Weights of a small GPT-style language model, trained from scratch on English Wikipedia.
Size: width 96, 3 heads of 32, 2.35M parameters.
Architecture: LayerNorm before each block, no biases in attention or MLP, tied embeddings, attention and MLP in parallel.
Each number is 128 + 32 x the weight over its row's rms, rounded and kept within 0 to 255. Layers, rows and columns count from 0. Numbers have three digits each. The size before them is the row's rms in percent of the matrix's.

# layer 6 attention key, 96x96, rms 0.123, rows 40-80, columns 0-95
076:135182096130129107127123123137134113074162068101137111126151124085147143084128090088146056043124151118151137099183106085194172080148106176140073158148123088085156097064132172171145155129144180112106152167138158110130122112118124163142101142138103058086116138137174110183151109141113088144
130:121091159132150108137144087098117112157085167138129119135084120129120116156131157188132192214127090100155082149089152191060101190100148071133159087148135134135079145164110099091140154106104125114176119085144124111152162172178112121137183122095151193168127127110120109055137171123113164120
169:125163111114113138120131130169123154075109087140153095141133107132129158086119184089125037052152170152116181109137130116151171050129079182141120135120135172138129087099124172151130128173131146132079120131141157135119064098113155141119100138143146056095115133145117100227110112167132076170
063:068203144125142114129122099135135108166172178144091154152143101128156118128096135166173140144093093090151164159111154166091191138096118116149123196121122121096120131109102107107143184075155154104118143126190124081210110169118128214173106105068099093124138180132148131174123108091134139103
100:071138120211088128138174110096171199139126077194133097175090149132141163137148098075088144123128156133121131120177149131096139157146063136101226085149162138100158120050096086153124157126104140093175145107133133099159110170151175081101146116144133096109091151141137123109128141128141102121
108:145105140095118166209059167119123151041095121131132090109134109082119079058139138130131123133103044125164123157182117163091114134093136139156111107089170129140135134206114128131170108135167108152111145142104073157137116089096111142105102114171096129189153139065157172143095141112097145151
098:117093150123116167088103109112100067102131083157135085071121136137177162116091109122133135118137152127108113177087127114125118153122120120202148056111151104152127117157133144104150104144203067141193091153110084158161083203143143132088160101168136109138181148106109108189048109155141119101
090:050154082176172117137172121094143206100143067119185086164112105159127114132112127165172094090141122107167092090176113145189161137134139166085125083116089195099142123097151143147156122106098100128127109187094152102127123132184169143123114075203126126115135136106146114112146166124124125178
086:138127098131131177090101106131137149139181190151083120131117112177162157100148063179067113137141118164099091141126168117151105165136159112122118095153124191141128159060198135099116137136130100106099139142093085131156156180105213140100122120156121132134106090124096113209167167110103201121
088:154144101193133075178114141154120110152117097171132123157121162172078132116163105152152139142105094128140073127134131083117207137151156086102094094096138140116095142171082148114131114097096110127154073166104192086152073129126143114100076131129152198146132103067211081161144149109166094123
100:110145108121172164151126133150193145152099124103104042125154121121173147078147172145137124133127177172144182114132183097124146123100115186152143107112181102139107084123156094129090134142097136111106051120123123092206158087102125083078112185107134127142111108114096141093197116058154094152
098:103126141175122107134120078080182145150096136112076125143093154138161130177108093101137176163154184134115114165103143140089113112148128080148134137125135144129193058128126104108123091029167065072180142127155087230134105177155108154135119086134119161131128136089111130172118136137132153129
087:132112101169062138123108135105144122168115148126085106136154161128163147121110144121093172148175098167129107136104130141141161171089133041125153116084155174134049088095156121130111115121138131153127121080147077167123184163037141094121127169115154133150165164072093158143107165137048161091
100:152100099124083181085088110151184138090160085110082066067130097171099157116136124148122181125085097096109108069103146127083087138164112173119118111098079171175150161170131137136169133205138142156158150092088165121166183127155140156136142157107120098075139135164092172126158107111144118158
098:150115134151175060111178189093079094190066111145177127134092151082164126146129091110181141161120113136128136157055122056137129134134182072128132102080106144117180136160159149195125153156130064115118138158113123109107148085131124128098153110162108157129162178117124091139079144088096128107
104:103075093053169148102173094116127166104141139128103118137126111152080136137101106147104195163136156093092124089178076120138122144171074209135145153108128130141242114116149173137135089090173082089192120129059098117102144132127174108112140112146133145131153094141146136152159120110135101131
094:121160125133158077149151140172170128029104110134110059145117139102129117155175123211192112098111116108175165103162105148139152127098182144115070073121156114104108158156101116150127061175124144129115157182120116148081113136147101170131099126147077137146108156133177127154115193157160093128
091:199110110138118196106152083117097117162140064158142139145150105110074175116041101135112086100153147129137139085138127111158158108102125168151108109082133144113130104086189138163109128131082119128115065124126064167129164093169186094045143125168180172123148123147115102123103106144119168152
096:183118109084121138173122118163146170185136112073138100142139137144078172115054109168067042111131113113084134111166141162095092137124103119169118140127195101117124113181182172110115171145130088122177132093090118165163084113133164084148094169097135116119143102135105111075181088123111155133
085:149097123075196074150162143137149142096124133164120083125095172158173171160110147184191148088131095082090138118168155126089168094149098095167148088086119123117169059080179095136175175136115075130172105149082073117113118135116130154120155127163103137088142154133100115142133065105133097111
092:095095109125121131088076125136174061121140107129156143124143112140154151078148048110156137099146167165118173203127123098201154177157116123137121082120127126168081095088089125139107045138078104152130059126196078109092118121105110119128145180159174132128141101123114150100159154152121089119
093:143182110167135114065138091149139120112159091170117188115111125102120219099052127128095110158210137108077159106097156137082106127076138124180161139077157178097163141141133100154108100127113127158067132133108106132167117115208146108117117094172167124124109162175149146133153137110088124137
089:061116141084083109120131148140161080146125145126111108139130148118163129140117103126107170117130153145077146191094155132133108168164184085150060088147132103153124159086157144143050131145132127152131133123164072176065158194103154098178112084124112130144141104100053139084139134081126180067
095:120090121103111155095126076168062164065162107128057156121136087090147144139119121084134173141123193087108095147135126125128154106080151155126129154152085171103100131116124138136177156161117125138136101162128210236155081138133160159116107099099129108055134139125130120105137118082154167175
146:130083098066076151150117119179125161081127081131141096166134144170153158084151126103088077073140148152095153105142117131187169079153072140138093108103139167133152100108151158188096159150122105142131153130083135128103088119105165099117107147180155101078129113143084172179094092173192100173
096:133148184191127101144125151077087090152136181121126176098126087143091111188145116151172195154075133120115122158141144132068101184121159099112173149152121107164124165122091074112150104145074158097125099107132124105160187153152098114115137185099124123169097136117168120043159150129091166089
068:128143084141144114113181121118160151143062061162123078107170140143149127171102136159111088122105063132136125127077150179084177120143128084104048098119116128099099108178180114103147146142156083098110177143135087121089143188116097159117169052109131142129118137123116176105073140080148176114
106:124147106071109113163099129198136172112119073136139121135117159132149135070149142123110060089171172178112137124109123113174151093109112142135060094103161177095138086084177163165090139158153126120127150132135139139094071098087163114154115112155134090063122166152088147187082107128195105175
109:141115042092124100113113109128119169101132080128157094129086128142182158093147163123099101104166108156075157127116134118174159079113080106199083126145141175108137108130137157198105139138129122137127164117072131177060057124131184111170127107195124095076109110168106115169127116140172122148
087:134141099078060117142098114165116177091120104141125119156121123124163143072142138091093100062151154156098177107113105138153144087115124173127051086116142192111156079100146157181091133165152109122110155128116109144096058117099118132134088137164133071063127145144099152176060107153156102184
132:106135140161190136125114167109116088166138176116113150076139119094091106163124088176149192190120076131142099116110145087083081186116170099079161155124108089116118150142105132070144128107173104121178111101118137074168149120144103122115158124063092187171147144124144110074135171139069170101
064:118093205101163177101166127093150089156104155115103110118151153092125098155140116136140192182126068092108086133110117158118088125160124116099210124135136102153109187176131100097173090118095133077128086088178091099177138162137098108084156110114127177197111119118135078083133130152128164104
046:145090114147146087116058158135114172113126144156125112148139109123118127140090207172164146154069039096149081105130141105082149181155091111129138144147130130158142161172173108111121129099087089138151058132168157130126148138108131113127201165196154126110160107113115117089158152185077131073
147:154129113081097142180111114159127155129128105140141130139127113135150163099130132108077075069152157150085160129138126147164152127131099146177054093099186170124136112151141149169088120165128097120126113130073137136063106117123200103125095127177143097064117117145105160205060108138190070174
229:136109074088085130138097124175120174090126070140145108155139149156153148081157138101083061067152161148117160109138110111181156083138082147142078094106141173107148102105150158189104149149137110137124149135105146139089063107099165115137093139171145089066119125142100162197090097167185107167
046:089182124199144119118172134098113100159131156138140161095157120109085098183102106151137178174116136119135120168127132195068109168137134127133150144127123079128088169140130106107154101074107150107140103135189142135153141142118096155169164119099130118202086115088200092086148187120077179069
085:148149062157090147132131190129131135098155121114143043171142170152092139157119116147110063141099143132129119093159139141183136078114080109127095139128148078167110132104137142094071162136137148182176113093112128120126086129102217144089136144127136161117153072123057122122129099163123058189
099:137116098101109118144092142130087137119095090170117081117109125190160109139153090151080110092143120153147152131119094128158221096103116147080101113073144161152191113097184179193114132140189116132167128144109134144050139140114144162135116099156165097107122135087108132195066134192155134146
089:153164104195152094101130134141163168144137131080157118119096175124131131165075160126092177121157085112120132121067102119123164141115124089090133161165081155170141176159090115111134051130144162142137103136119161184132237059148103144151154140112112148113143120163151081083146143150081172109
094:169168131141119118101154117114087098080060139118151099069085125097146137121124166130139110113126144138135108133108170156127156093106114112179164156156134122142156140150067116186216050104040137098124173143158107125108165098139101140089120159202129108115127118144205109129144127141154191099
083:197123130146021140127121128114120110102105096122148165046124168049152112153098133128078127117077140110080121137119189164094146096129078134154086151119155138140120105120161166109119175145140113067110146106131152055190151165073162156082129131123130110111120076139145135139162135149111128167
# layer 6 attention query, 96x96, rms 0.12, rows 41-80, columns 0-95
094:100137163140136140143129124103118089164147139128095169094089144111094095176104088174186156151155142087158138145120176158143125128111206092123168163122104113065116137175119042093123103072099163104119148185132073129127158156157091136138122084103142128199193139108197150100125166113110141125
083:170085154109090121093190087122179097179140104102119070083146136163176175117130126108090138134171104075105126132031112147102106158080126102141124119112131121089169119108117181129144119122114134116091122082113109115130116100133160130122247100100112150144179166181136160143155102140129177138
117:126150117121093096176130070151081125096138123174147110144145142129145121099142091102096089089177155095132143091129156134141203041183137190103158121098129160135132105099143079153123143096151140156094118162096154142071083161141163113121168084129147106126076120167179166165084089156154117200
106:090128143135106159085146119135113142118155094174032150112105108150101119108108060124138154109192138117168189126164160114195134130127162136130113123092126167097156085047151088089078084108133196145147149118120133193175171123085101109134148146117167124117184157093123158102084157149143124125
110:117118132146144087134118096139038165126054104089165117116105110090061172142114102150095110101144166151200137167106106108084102125142103128124155175133127067149171123198171145142177162098096129143155149139193126063119135066091168160162084118136144142121098109171152086133139113137119138120
096:072106124137167141133108180119123150147095089088166075161133132162152165152134087165114180089120065115137133102122126153161169114112107098180151104135134168125138156118194180127109125070139154076110172172132117117145138082097138153107099091169102143125188048154115131067169062144105092152
094:135127127134125199115106144159160081104100125107082163110094073088161171164149174100109146099086143118170134169158098122153107147089186056139145112090077101118096094165121110144170112133032156158134113111167107123094120114097148157135095158176105132076192131130128167139167174139151176142
092:087133097131169164152106146104217170200108131075086128157114140132099083166166096093079102099114145141154145122169118142130125163151125165154132107110080173091106089141140107162123157115107143130146123174078179179090124142137196104207068160099096133091100084134131126088140149124113129172
092:095122182068169151087124136104071066172093106134080161068186150128161098098145119144145136139088113145119170160158114069181131163141164135173153094117058149160117105135152128143168086128156106138122143130164111088058158095126135141108089116138144160118167094137163138162140111082142048126
101:100138073092119099227178105117094125179124122147079122122105160151079098082096096111139116109108097103158092179134160087093167112134118140093088059112110118143126126110126177122178095102140126121136122066094163140078141182106150121167149151095115148172125173156150137125151139223097139134
091:071170146095140130171093174096125144116083115140114106154081153133126088128155092175098153137147195120083146094132148109177145081124181140136129118182146148158146138162151044141113106068131134146110165150169112143102103138121102155106144074189173129146147144117113180082056174183168117106
085:065150123159159155144187137131111153156111091111114109093119164086105127140074092147177093109149149145101132120101178129182126154154144139153093161132108125099124068151194097171083099127127125212107111139130119166148144162189130091144054118120143173138072125186157152070126172126086144163
101:130097139123091200154145176185088149134133145146073126155111115184123115189143112157157154130089125200172126125122121119043094125137073126137126096114153150152061093137165160109125186135130120089117144103097161154118080117070176107085142139100075179124096091105079110136180108124136118150
100:130082096092153119098138161152104129124162168100107129112160137075195099118129201166139107105090115141154125105141104121159117108180122060133095156130135083117134125142146128156101133116130106110101160134180103095158101150164040151191089113189172126137189096130164156128133071091135178055
101:134136132102087133116097204218147126087117159106119151148096106194129122124166121118098131073091142123129086101131065124134115111117142129147109131152078137113042195123098180154192118125091141120137161169157146187149129115069096151137098136124092110094134170063088116081108139139175125136
098:160133199130107110096087126148118074116082119102131136157114099102144194143111125125142116140190150142192163141156122136091109109177120081125088118079089089199144117201105119138164158143128109140183131102154162056054106093151120150144182115153134105132183100143184156150136135127110112082
095:114092114111180166136154151134162147148096069119199191107111117120139100153172096133150154114113138125147146149097136147174098196108172089139151082118129085096144097158127172148088086125174104129131113124066143137136157148145086069135057166142141128131155150127130122094108231179077160117
102:123107119097126131193167112133108096119124097154177160063085168131106129122152157131118144132081132142125143154131055125081162174089132103157106153165052170071166146139120143138086145105230072119175160152113148161118188125119150105148122127105158183133096174103076111130113089151136110147
087:143142143151117101151135175151120059092161168116096099107055111182145101137139141113165163073112120099161152132145067139166172114101073147103069115099138178092091177109173132145145131102177203074109152179144125133098088109162097131130141133212139161149150149114153146113087124109125119171
098:069162083155113111143165115125216108184097123106066159159152118112097165174043134131135125133172140104090137153121163103148150122113109129123139069152140123138068172124141184104071137194122144130071052089105112124136155156139127088097075116152121138149150118139152157111109187142107116153
099:172052159122154144134164096087152148132114108124139198108133125126105127166123132136106122132139137157157141126092163125138167126191140137162164090087112089107097134189128135132069104098127158182134118116062049208131140148119091089198118127126115113145169115077161127100058179174111118139
091:064172066130141125183091155096223134099126150073160120114118165082112138139110169135146107143181152095130086082149161162096194112121096076141084162159096148147125128125124124160049155138148154107156107132128160131116123197080139135175095134120149098100091084115155139120122110076102128097
089:088084106124102167170062123128114151133097131129145104163135164172126113207077145129205132122119120124130083068103166137123101155111174108052186056103183117147112125150092084147141139135091191132123111097124120071165124112125115080102120117104145147103105132143125063143128137115195157149
063:118140170155133118141123105101127099147172177107109160099116085107118117098176150086198115058055116123156103124108142115141124129116095116115124155159033107095118148134078091120246118128144112127153167131107129083189193137092174125140144173128101135124144131089135160165160119127122137176
189:117193120143201072139209124082177070138130153130164110104132136086134032149101109132131145177132135112120109151113101133084106169116150146107129187163106061116131133135090146122152102115151165098135141107146155123146148143150081148151124131092073159182094127163163097075166114093082164117
073:205135083143154136122175142138165167119110110135173052166192137174124102171174148135111163177173173129134171099149083133074165141145137124106153168089179093154092137144127128128077152144061138136126117133124192154165120082113124096169125103175116128135100089098094082129083098086107118137
107:170089117115080160127079126152081148109118103116101104209161121194112188118164147100141134096134108160112149112102114128154164091174096106146155128080107175134122143139122123157109158157069137181112127118102120116081109086106168109082118155167195077116093071095119160173111099141179062154
066:110100119108129087186155094142073186156149118102065153119087177095126128152165174109151081117154137157130137173127115085118102115117069100153122113123188120124071126152163143123083161120094115128149150156112141182042142177087192117125085141140088155127157127095147093172160102177142155079
102:192099121084073201114090109146101151104126120111117076195152138172105175102150130122128104083145123154065163096131136114164172096162098160158153094116150157147183130120144107135074147123104106165097123122091122128091126104120183129082133198141167097103109088097104184163100078171159097150
067:070163092154182097138169125195172090119100107133126154092099075106120102126107121099079181135105064041117111126136146186118142157135132174189093125141096176190111136158072154138135115178153127084111152132101128111108177113137073115103142111129171131082096177137126114091149149106154123147
094:083187130134197084137161092115167089127130157102155143091114113054126050144130125146118155156103132132160138147132117100064075163142138108070128181116117084101081170109082120100146102109161166121133132114106142101143112139168083159181110085091078174161169170132167082117126129089112127079
092:105134155148161101140135099123148093158159167107106166065122125081159069117145134153168130135095147101214118168141123106073106145125138089075129134136077064102096156165134143077125130119150151104148157145158137123178111134135060163139122097102034154152182174158115077128137147094101169087
066:075100166148085138115113189160064167170154146129059108125126138112122137146131087051143120117097128100150102103097147053150100105119103177126137137139154126173166163189131073160089167096117154152160149074143133105117160134102166120133155160172158085170122135121148197122139125169088186119
085:154173091169167095189177142108178083169078139142113102105098111088105116158061126123166154188150122090130105181078111135092125167072139103161117146197146081127103129142117119106170082095146123107149120135148133094136150140113145138136153086089082163163083169130186087066141144089140137150
209:152081093096068153140073120137111183093125086154141113160148131183136191099150147108079100095167138173107158102158146129180168092149106136156117091087152186138138099113176128153090159156101115143098104148100125142096098134109168100121103167171170104063120073125087169167100111169172086160
094:071128108105091122153083102135125103138107161121106171178135122109164179107112166186140161159144120123152129146127118154072150160098107108151113055151180128195142098092126112083198120125095107117144084127143082133119115209149159058109148122104131087155070103172196128136122160126116185119
091:105146099153157138187193131205150084139118199165110075106132099065103043133146173107177127155124117091104145097125140178076156131111139109159124110141167095134136156126106153155158167211136115097151133149103131094158126099153141110154165128194076113093123146132089069133136115150105116125
089:108112119085137148084172114100125111152141076076079133106092131127184209095159131153107115086136079183071117110139144169119117107144122122145139059125124104155130141140070153136153149162113158078150181103179133127163103219130165171071125134153107088069162110107126119129138129116105166177
099:128144174087129050073127153072110158139166084128143130163083192114147111117133105125139091120111184133113113146103095118114098093115202132049095131120070151161187134101113127148105092137137116104150158175123110118148131098158195176155076147115102103158185149100118150148124095120116057093
088:068177112134130108080152159129133147094143109087135161187155092190094136096129140135091150127141168119125145015173102170105160096064151084091114127135098159169158142098095091136172075144131153177084052153115078137096137124132106137130127173110137141164162139130126142114104107138079154153
# layer 6 attention value, 96x96, rms 0.0973, rows 32-63, columns 0-95
101:184166131076087129133154074094188144141151146072125080138140094121070135144120135163140118121122095126083156117193161088113127148159157102098139146102182061139110095109192134141173187090120155093079137145115172152162139120125108120117116147083053139128144161100154144149128145068157145063
098:113154117128150151082110124180129160137163152081137088095172138173094083146104100151119087133151162140105156107175158077082088159106105195182127183180077106168155140160082099158120142147203089133113042156146183169155117107095102154115101130123107102138122093086125106115120116085115145115
089:129116148117178181114141108121173072081154127125134123127181078171151183134135146117128159129102132141112091158113191073165188125113102104129162073132161106143103087145120108144176097109162084109121148147183098117155095130163146140144098150138141080158089194121151152113181065112179207095
097:151163144129146190188159131117074098113140174181175098104152130121134169121176091143135146103061081137123180125121101083155157113156117143104129086091068111123109101126095103106188136088139130162092099159104105126165148119146120157095133100146063147118138233164151109125165130185159104097
108:170084081127169102199151133120101148163083102147152139154142122075085105109138113097163096152121178163084188098137103144103083119128126162212136083128166135062147126108176130116112150135106123096149099157129056148134172155103085077109158166149117141142133136093110070131118157172137098193
097:124127126140108020144132104135158125084203173085139089126144081123164126092112180133130119094153072087127110143182173131154126141156122122175115097095187121180077157102108115119079142125176104107106106116157118147143134112174186180050099152128173097138121127085157140133144106154105144096
097:192183116128155089108193105121106087135158131138171160164114124069089140156124097106082139159118188164087125118101048138128086104110081115112121164101084165149178156126174144086105112102111128159129175110065151166141113109164153050132170149106100135094136122171149126104142095104163082127
085:122110137124129123074103144097132131142142137099088124193159204141122104144074101124118147116101111112132083061097169103151172118102151153145191125064148172093094104082115145114159155132075162096184084052122132083149103120113186166130141089062101142109124099110078182142107119149132160139
091:161141148124138111154120145098170103147106185129144147176110120084067151147076145177143104137082105124044178063140096137121118104169131098099160061101107120152086149148135144107140108122050138133083134181126137147083151167177114068144109164135135135102146185146076159152076161163136113104
088:216122128148098113176106100146171113109171097130197111126165151183119210131116130101158131098097080149112123118158180117123147119126127109174139129050085090166087090102142144130126098099106158108176080060116163143156118163048112178145122100141117135091137082109137098098167129125121132140
096:135094116112166094214158144087057134118105171179166137058145105141114127135100111144134131083132109125141190165070108102155128124151090130149125095192112102131100130142162124119153074163071125120187111129135064117064181083186166118126126151114114128112110141092119102164137136150094078168
094:031145155136180143109128174138096138103125104171155129125192112126163104145178109165118116104156097116163123077143101128190169135100135131111119138222065178117165114126059136109105120092057098097164119111166149107120119167140124160106072117087172130104111111135149100096075106130133136124
086:184157106133167170161055117148149107122095121168087093147120156132163132141153135149072128164103082102164163159098067146146120120112132131158093092100110159075134108141133124100073160124105090063178067076151166143164111122199157087135160113086159148133128170141133155143159142208118095134
093:200155139174115142152059131127165100117100140186174102143116157099137159137124112104045102118156108150130069177105126160147097144154137146159061141123134160084113189130112146122147123137093157122138116090176087169097174106166145136133171114207140102151090067120161123105128124053154124109
090:131150133084137040108075135160153170141168098135135124117156116070178131128095157134129160126091137105137136095100129166136143120068142190101157149106066126160149172155031116126119132124095075186135150096082139163111085203081128143123112131136149121129129184124169193101142095126135107125
095:128111181114086074143136170141111150156079158105150095178134138179122130156160194133090091152209131181071073085157078152126135148125121113147155060134153135186108154163088182093127113102084155129173147072170136141172086138105107147115120147157153128127098117115127074135081116153098134115
107:159122124132101166151124096108146109103150105152114177130152161170123134147106124151115165139108193100131099215088153110166156184103100063146104158152078148093105117145155131147217147155100076081126068158115165091133096080100159085180156130086119117103153111092085122126158078085132106146
100:084137166133147136131095188148097145093160147150193109169104134186100081140132117094127130134085133170125088059164149090134135085188087146184085167214138143099192138169110082095195155155173104099073123134094126097120118090115148158130122135131117132127109144166147149117133126076109160111
092:107100149143115087157115154127109154132140111130107170088139138109141117130084127165109114144138138090066097108161111127148143147123145111064092193127131087095171160075142166099146164070170099172220171158107113132171075195134100156161189096052154107158131097109173091150129138112156132113
093:030102150197086149113140138152158157126175091116232098156101101133082151184097140139130148118125074144184132138147152116129096120136145152130088121177174186127141160158108156142124090149138162117123150121170160123102111111119119113143127104111169114139095039103102073120121112134100171175
099:150116155152096166143125122187132157129105064147132120174088088095102162157125107123099121119164138154152115137148152217086126122145188128112099097123204107093115106172109133139059126118094141088114143081167127174107118091093138106110143159101127171154088076065149112151124178150088126212
105:109110134096088114067149116101133120090080170100140115186064171153107144139097156155086145138148159138177136106210146108104137145155091097093137124074149174175089138103158098154165130100171156125208166103104087183099080159155152142135093085143125162114136129177119088134071133088127124141
085:131097108127132105174094125152125183132054080117182158131106140165134158166147143118155143168190138190157112193076130123161096099074089167188159079103140190148112135137127112128090151104129093073164084085111154124095150140124095109104137151147130140086109060092113097132058151114110122128
099:159122083148087197091149062077137138142182150146129150111087114100102164130125107087118138095082167154114138089102125133123126158135134101136162060111147154082117118166084107150174059133142095189162182169073110091095127079110150112100167077145113134126126177117176182130163137149135176118
091:097101151137103174083175131109128098151183124156237095149142142186130140122165139057135151148172142132169097078147132110082122121138125128148171139073143176114099104173103125135174075137177142208117153101127131078111135054099139137107090124145167146121112155127168125118177096150137136110
093:160095086070126185179174105113153103092083135127111143162147185194166071127113145188105125152163109123088146133134119124166177152176088088147126111147115094072158160166134110145062133092075141098114106071146123109104135126130145189134102120127179115145109142176093162173112166113083135098
104:163124160121126164113157155105127112131108175189202067153079144130142103081199157152072133134171067177172104081140102118111126124113099141111167087130139137153092110102110144137151151129145160147110109062202130100111115117163120112071135152177110125165128209153170089155126171116122145098
101:173121143180125180100149088099129081095106100185129114081107080121194099128119128082138137135122149139146152178073133137162139141096150139099087100178161149123131137169190139140115179198110120105153124103140147153117099149154123170100100204100198078167127114066085166134168137148100137153
096:118140121108067102071125148162133124133093107093135098118105132049126116128126093147150132105160152086130138093202161144082107137115172170133137132062174069093169151123104152115190156170135102146161141138153081148163108133117028156150096163157090100134133212123120175113126147134108129157
089:156116172166088062048142156134127163116064147109143168119128116117139099129147125136145105108144167140151088150116130126152090120029165177199139158112120105156120135157171158123150171103095158119121068068091159169130140055145119142093146166082166137080080111128109118143115102094105135156
094:179123144132151118142119153143122078128141137150169159098130136155081139090153144153127099143156094136113137171171128107139134148022115154189132127183088174151132155140132113183163118178148081099076087088144159145093142121073101105132101181203135101121116094065076130091130091130084128176
088:120144167109051119084111131096162164126096138147121182116120076141123127133190114072159143158196115144060146154121103091100122175146171084079126067082077151195149127152159159183173119086086123127162153117121168092097163147103109077141156176154142118094117125121123131138131114119080106114
# layer 6 attention output (transposed), 96x96, rms 0.0973, rows 32-63, columns 0-95
096:142106057114148115145120127118128125141122147137084146100145145099175044137095148100227094097147197026110135129141146114149109130148170135101093070134164149077135156161134138159106119145102186095135133143088103152072101182149074135117101155106158104148088121137153140171129152157138161119
094:140158134059126139121099093159103121095117109188126145129134127096131105084149166114103069135120158158108153086164132102134171097127154093155138199089183088075168123136150103131158144120105133152151130125207084142092136097120075100163085168171143121144118138118208136038149177114130150086
088:166139091077112158092150159107150142103159096116126127119102131092149093146119071147139086091078172114117155185042199137176131163114140124109122151153133149151136105157114148157074143156161140096083107120121086096113088132176065180172127106169189111175157106130152132143133159091083099069
092:143159136136117105125088137117114125140109141134168136171136095079128098077128127168175077104136161081124157123094110189178098111115187128084134172133145142126156148171144119186103088101132148145097179145127086105146094119140066176125122034196164117128131074097192151136079101124107123069
101:114112150138107105137123160164102080096094111117121102183192096149128124089097127113104152140171130136132085108194138097084094089156132171119192097093135212133200120117134179114124113112146153160152138080133183112107157130086195140084143120053062156118139086127128150102129100138166139168
089:121100107078156156114125082156177141088155104076116149123129129157098139173143104129114123122111181126109084125102180142101141162091134153155091090161141080160088131199115087156126106154130155079118067135118137155087089144171034146131192159141157199163101104110141074165150139155165106103
095:127126183201114149118146098067058138170073146109122102085173124125155189125138134114116128176158117084080145117116103057144154141184162078115169108075093137125115170085084150142116071108140129145124190115154118122169128111146102118120095085109133133111140139178123206184153136105126143105
084:123091130125136087103140134107079182131131162090151125106110133042154135168125171114112134138120136122118106144156097111114102163120064071115104154143089054173093124156201103139146158152142092095135169226089142125111093127102151199122160144108147123172128131191120155116088139066164114131
091:113132103196125068153116115139112159129116129085144152095166137125109077145135074095139132137157125111201114124163158074146113085128148140108173042089126154164150169093115147190146084083106164119138193125115160104164166104124168116110072111110104102149091115182182135198135109140145100091
088:091089152062126146137070155120131158108137131150170119130158144086158106147114158182153166110116192140112123123142099145066121174139089113125092146187104140121115102182152092044127140157138124131167109181149104123129084151086109193088158142060148159058148127122168090161081138103162108112
089:111086192167093144124108128179141074120096072108151114219153086154120139121114082123120120134177094157175122093076182113154100099152150160068156097137141134151109112190088181058145124077134135121063144134135143139122133119144149150076154101170105105144188133150110150124145098143080112145
090:184125139155131139131133149148106142087070082135192129120135095148108137114152096115103172126094115208145124164170078143160139115086109130099156139152127085157118128095123111077154097091140087117144108148208103145139158145178141143130120078178126076143160169124202121056055111106082099122
084:209094145139144101112133135046140088088096139088158114137151125161129128128154152084095126091138110098091144105114074160166107161082125103175110138129097138173107158136076152179135135151157094146119156178095144053132161108145172140108104116123096225175138122136070122138176084100160118151
090:103125134131169171130102154098114109053167110172083082108148127130126184134134112130132176149106114130128121080119165081120192109114062136169155174102112090105086123151078084113166142132120154160159183184148177119094138107131091130154144132157114098097142180088102050176195132122142135086
081:144171162076141157100132063129139165111141111165185151069107141122080127098125084160133107123151161117106175121141093153138114190055158093099154164154135111136099104109092090146184028145160141119137126174131097159168143136146126079118125137158152137061109138137129117128112181064142178096
104:114130139137159142151086155117128153100084157090129129118167139125132134139170131120082202142107121123172104121192138106037125120141050162139123152108117130170102143109090104109156142118067125109169076109162242130133126125084212127133116172095127085120119132181166094122109125134150091115
106:168116151083080094109184122109112134135158118135151090127103118102211183147081124135151079126098115118099138137096126111203168146135144081108115140129138096107101115140133153129110191157153089134112191142137075081125079103164078135098088154149178108098200163152112175149162163067095106143
100:113160097108132107102144106137084144109120151112104145096101136082092136079153152141121093120113138155132158118169100097159185087168123047130132217103169093095148093134180092169131153093115146102118151168193116089099100104166077164157142084193177125142140127084180156157103138134077167116
095:108098040105140145142207138096147114130138116120123134147137122128092137079101110119129166122168105054103149095150119127187161165079125111115095093133129145139128131076069194111107072133141139142105096133089126194133155185163119139106092137136197081145131147103156170121175169169097109189
091:114118074140139134181149145150124155120127133148081083115104141152107174117136107144071151147086141225139077131146119143113157123178101120194115108182085105115131117154135061018137202150106129121171068135181134116136133152114185135123147193140082133120097126118115106103136135142108113114
108:174110151160139140175113117110143121075124121136102106111162163125081139122105139134105168148114150131123111120138111143072089129172110125176103136205076143117127124143133067063177171211114138105172102153076172126115131152108163150129175142053052152101118153081086088125106143145180139171
105:094136071126137095131183137066118162177108212120133142147112166101160139135162147122086132113077117127112098113122150100035143110136100151085098109115129076148135149108119117137145130038129118127127166100125161110157097143145194143186152179105120085174117173191131105146154067153149142114
093:137136153150133131145083157121129128135097116134165090165156159165156148140136128104077180137135121194126075136161112082039095121152067153143167125142122119123130093137122109097178182144107091136151126112157211111138122122092202129132126158074073153085156133186072085123119085065138109143
099:123165152130112112114125083110110176133208173126141133114115108091181116121065111151067104125136116097110145121074174174144106127193190122086130160164086140117137149127150099166118136167132136166106197147108052144140096130143082185133154101105121080119108088107069171147113175092135129079
087:102167167132109127112079144096107168154105215128122122111084119079136143140107149124090108154090160127102152138110146129079132125206106101136125252174095138160129125162176078135106166102114119133118089131162107099165077128109095146162168167131157137108088140125140168118087155078115125066
097:127050110152103120118133117141131096116173144085113166118157113119134139158171175063158175065079076144134123123146124145139118139134106143046080086108179112206103134100119142172184135099125105160140141149131177109067104117144157105171129103113098127154128140144147112206121086147166100186
100:094163148138157165132066161070129082141093197077122101110139117112124117137184137109125159161082120100146118141156180120102068095145058194111126179139119173131099166164136104154148135091076149143150112105149182100112120117095196154174111125155107112178110140134159090091102060143133135097
104:176113148101095155128135138150183056094174097146097103114127143161123137148122100124131115126075142175129138164075163136179121177090091125151116108157078164127082123175108173040125115218150134161116108118124123101089172085138121085113182169126102137145118149126034130141139111150146108144
099:100188147064114141173140147138136164103121103149092175110102100110112079078130102101163133108154167105164127137130138121143082137086160171109136152082150185079108155135157145111146070125120166137174093111075140144092159148082188082150122178106141075096079137111148119076141174191180147161
090:126130204129125125113052107128130125141082107142108117123146161159131158163177137094116174170123167134125118160125135041070100125148086114134125123158139105112081117157166116055190132191059114093157119118113203145102128120081194144098162162126103104108125166164080153113121155120154107147
095:106135220062079149123100143166108109125137086158145111106116094159169171128147098153127091163100142204183139142145148099120108097149109129136150141106138111098149126153124128084141140125118119152174133065229108082126129057108109099119112167144109141087170173141162065080158125115139102092
099:087145161151119116159091141146188149163098159111139173139120132138181121184126094096104151150153144125164128141142161122111108088100098168122179127111112178082069188103101169062135143111086106159152087062166174129154168117107159107112068192100122079100116138163082107157141137116078078119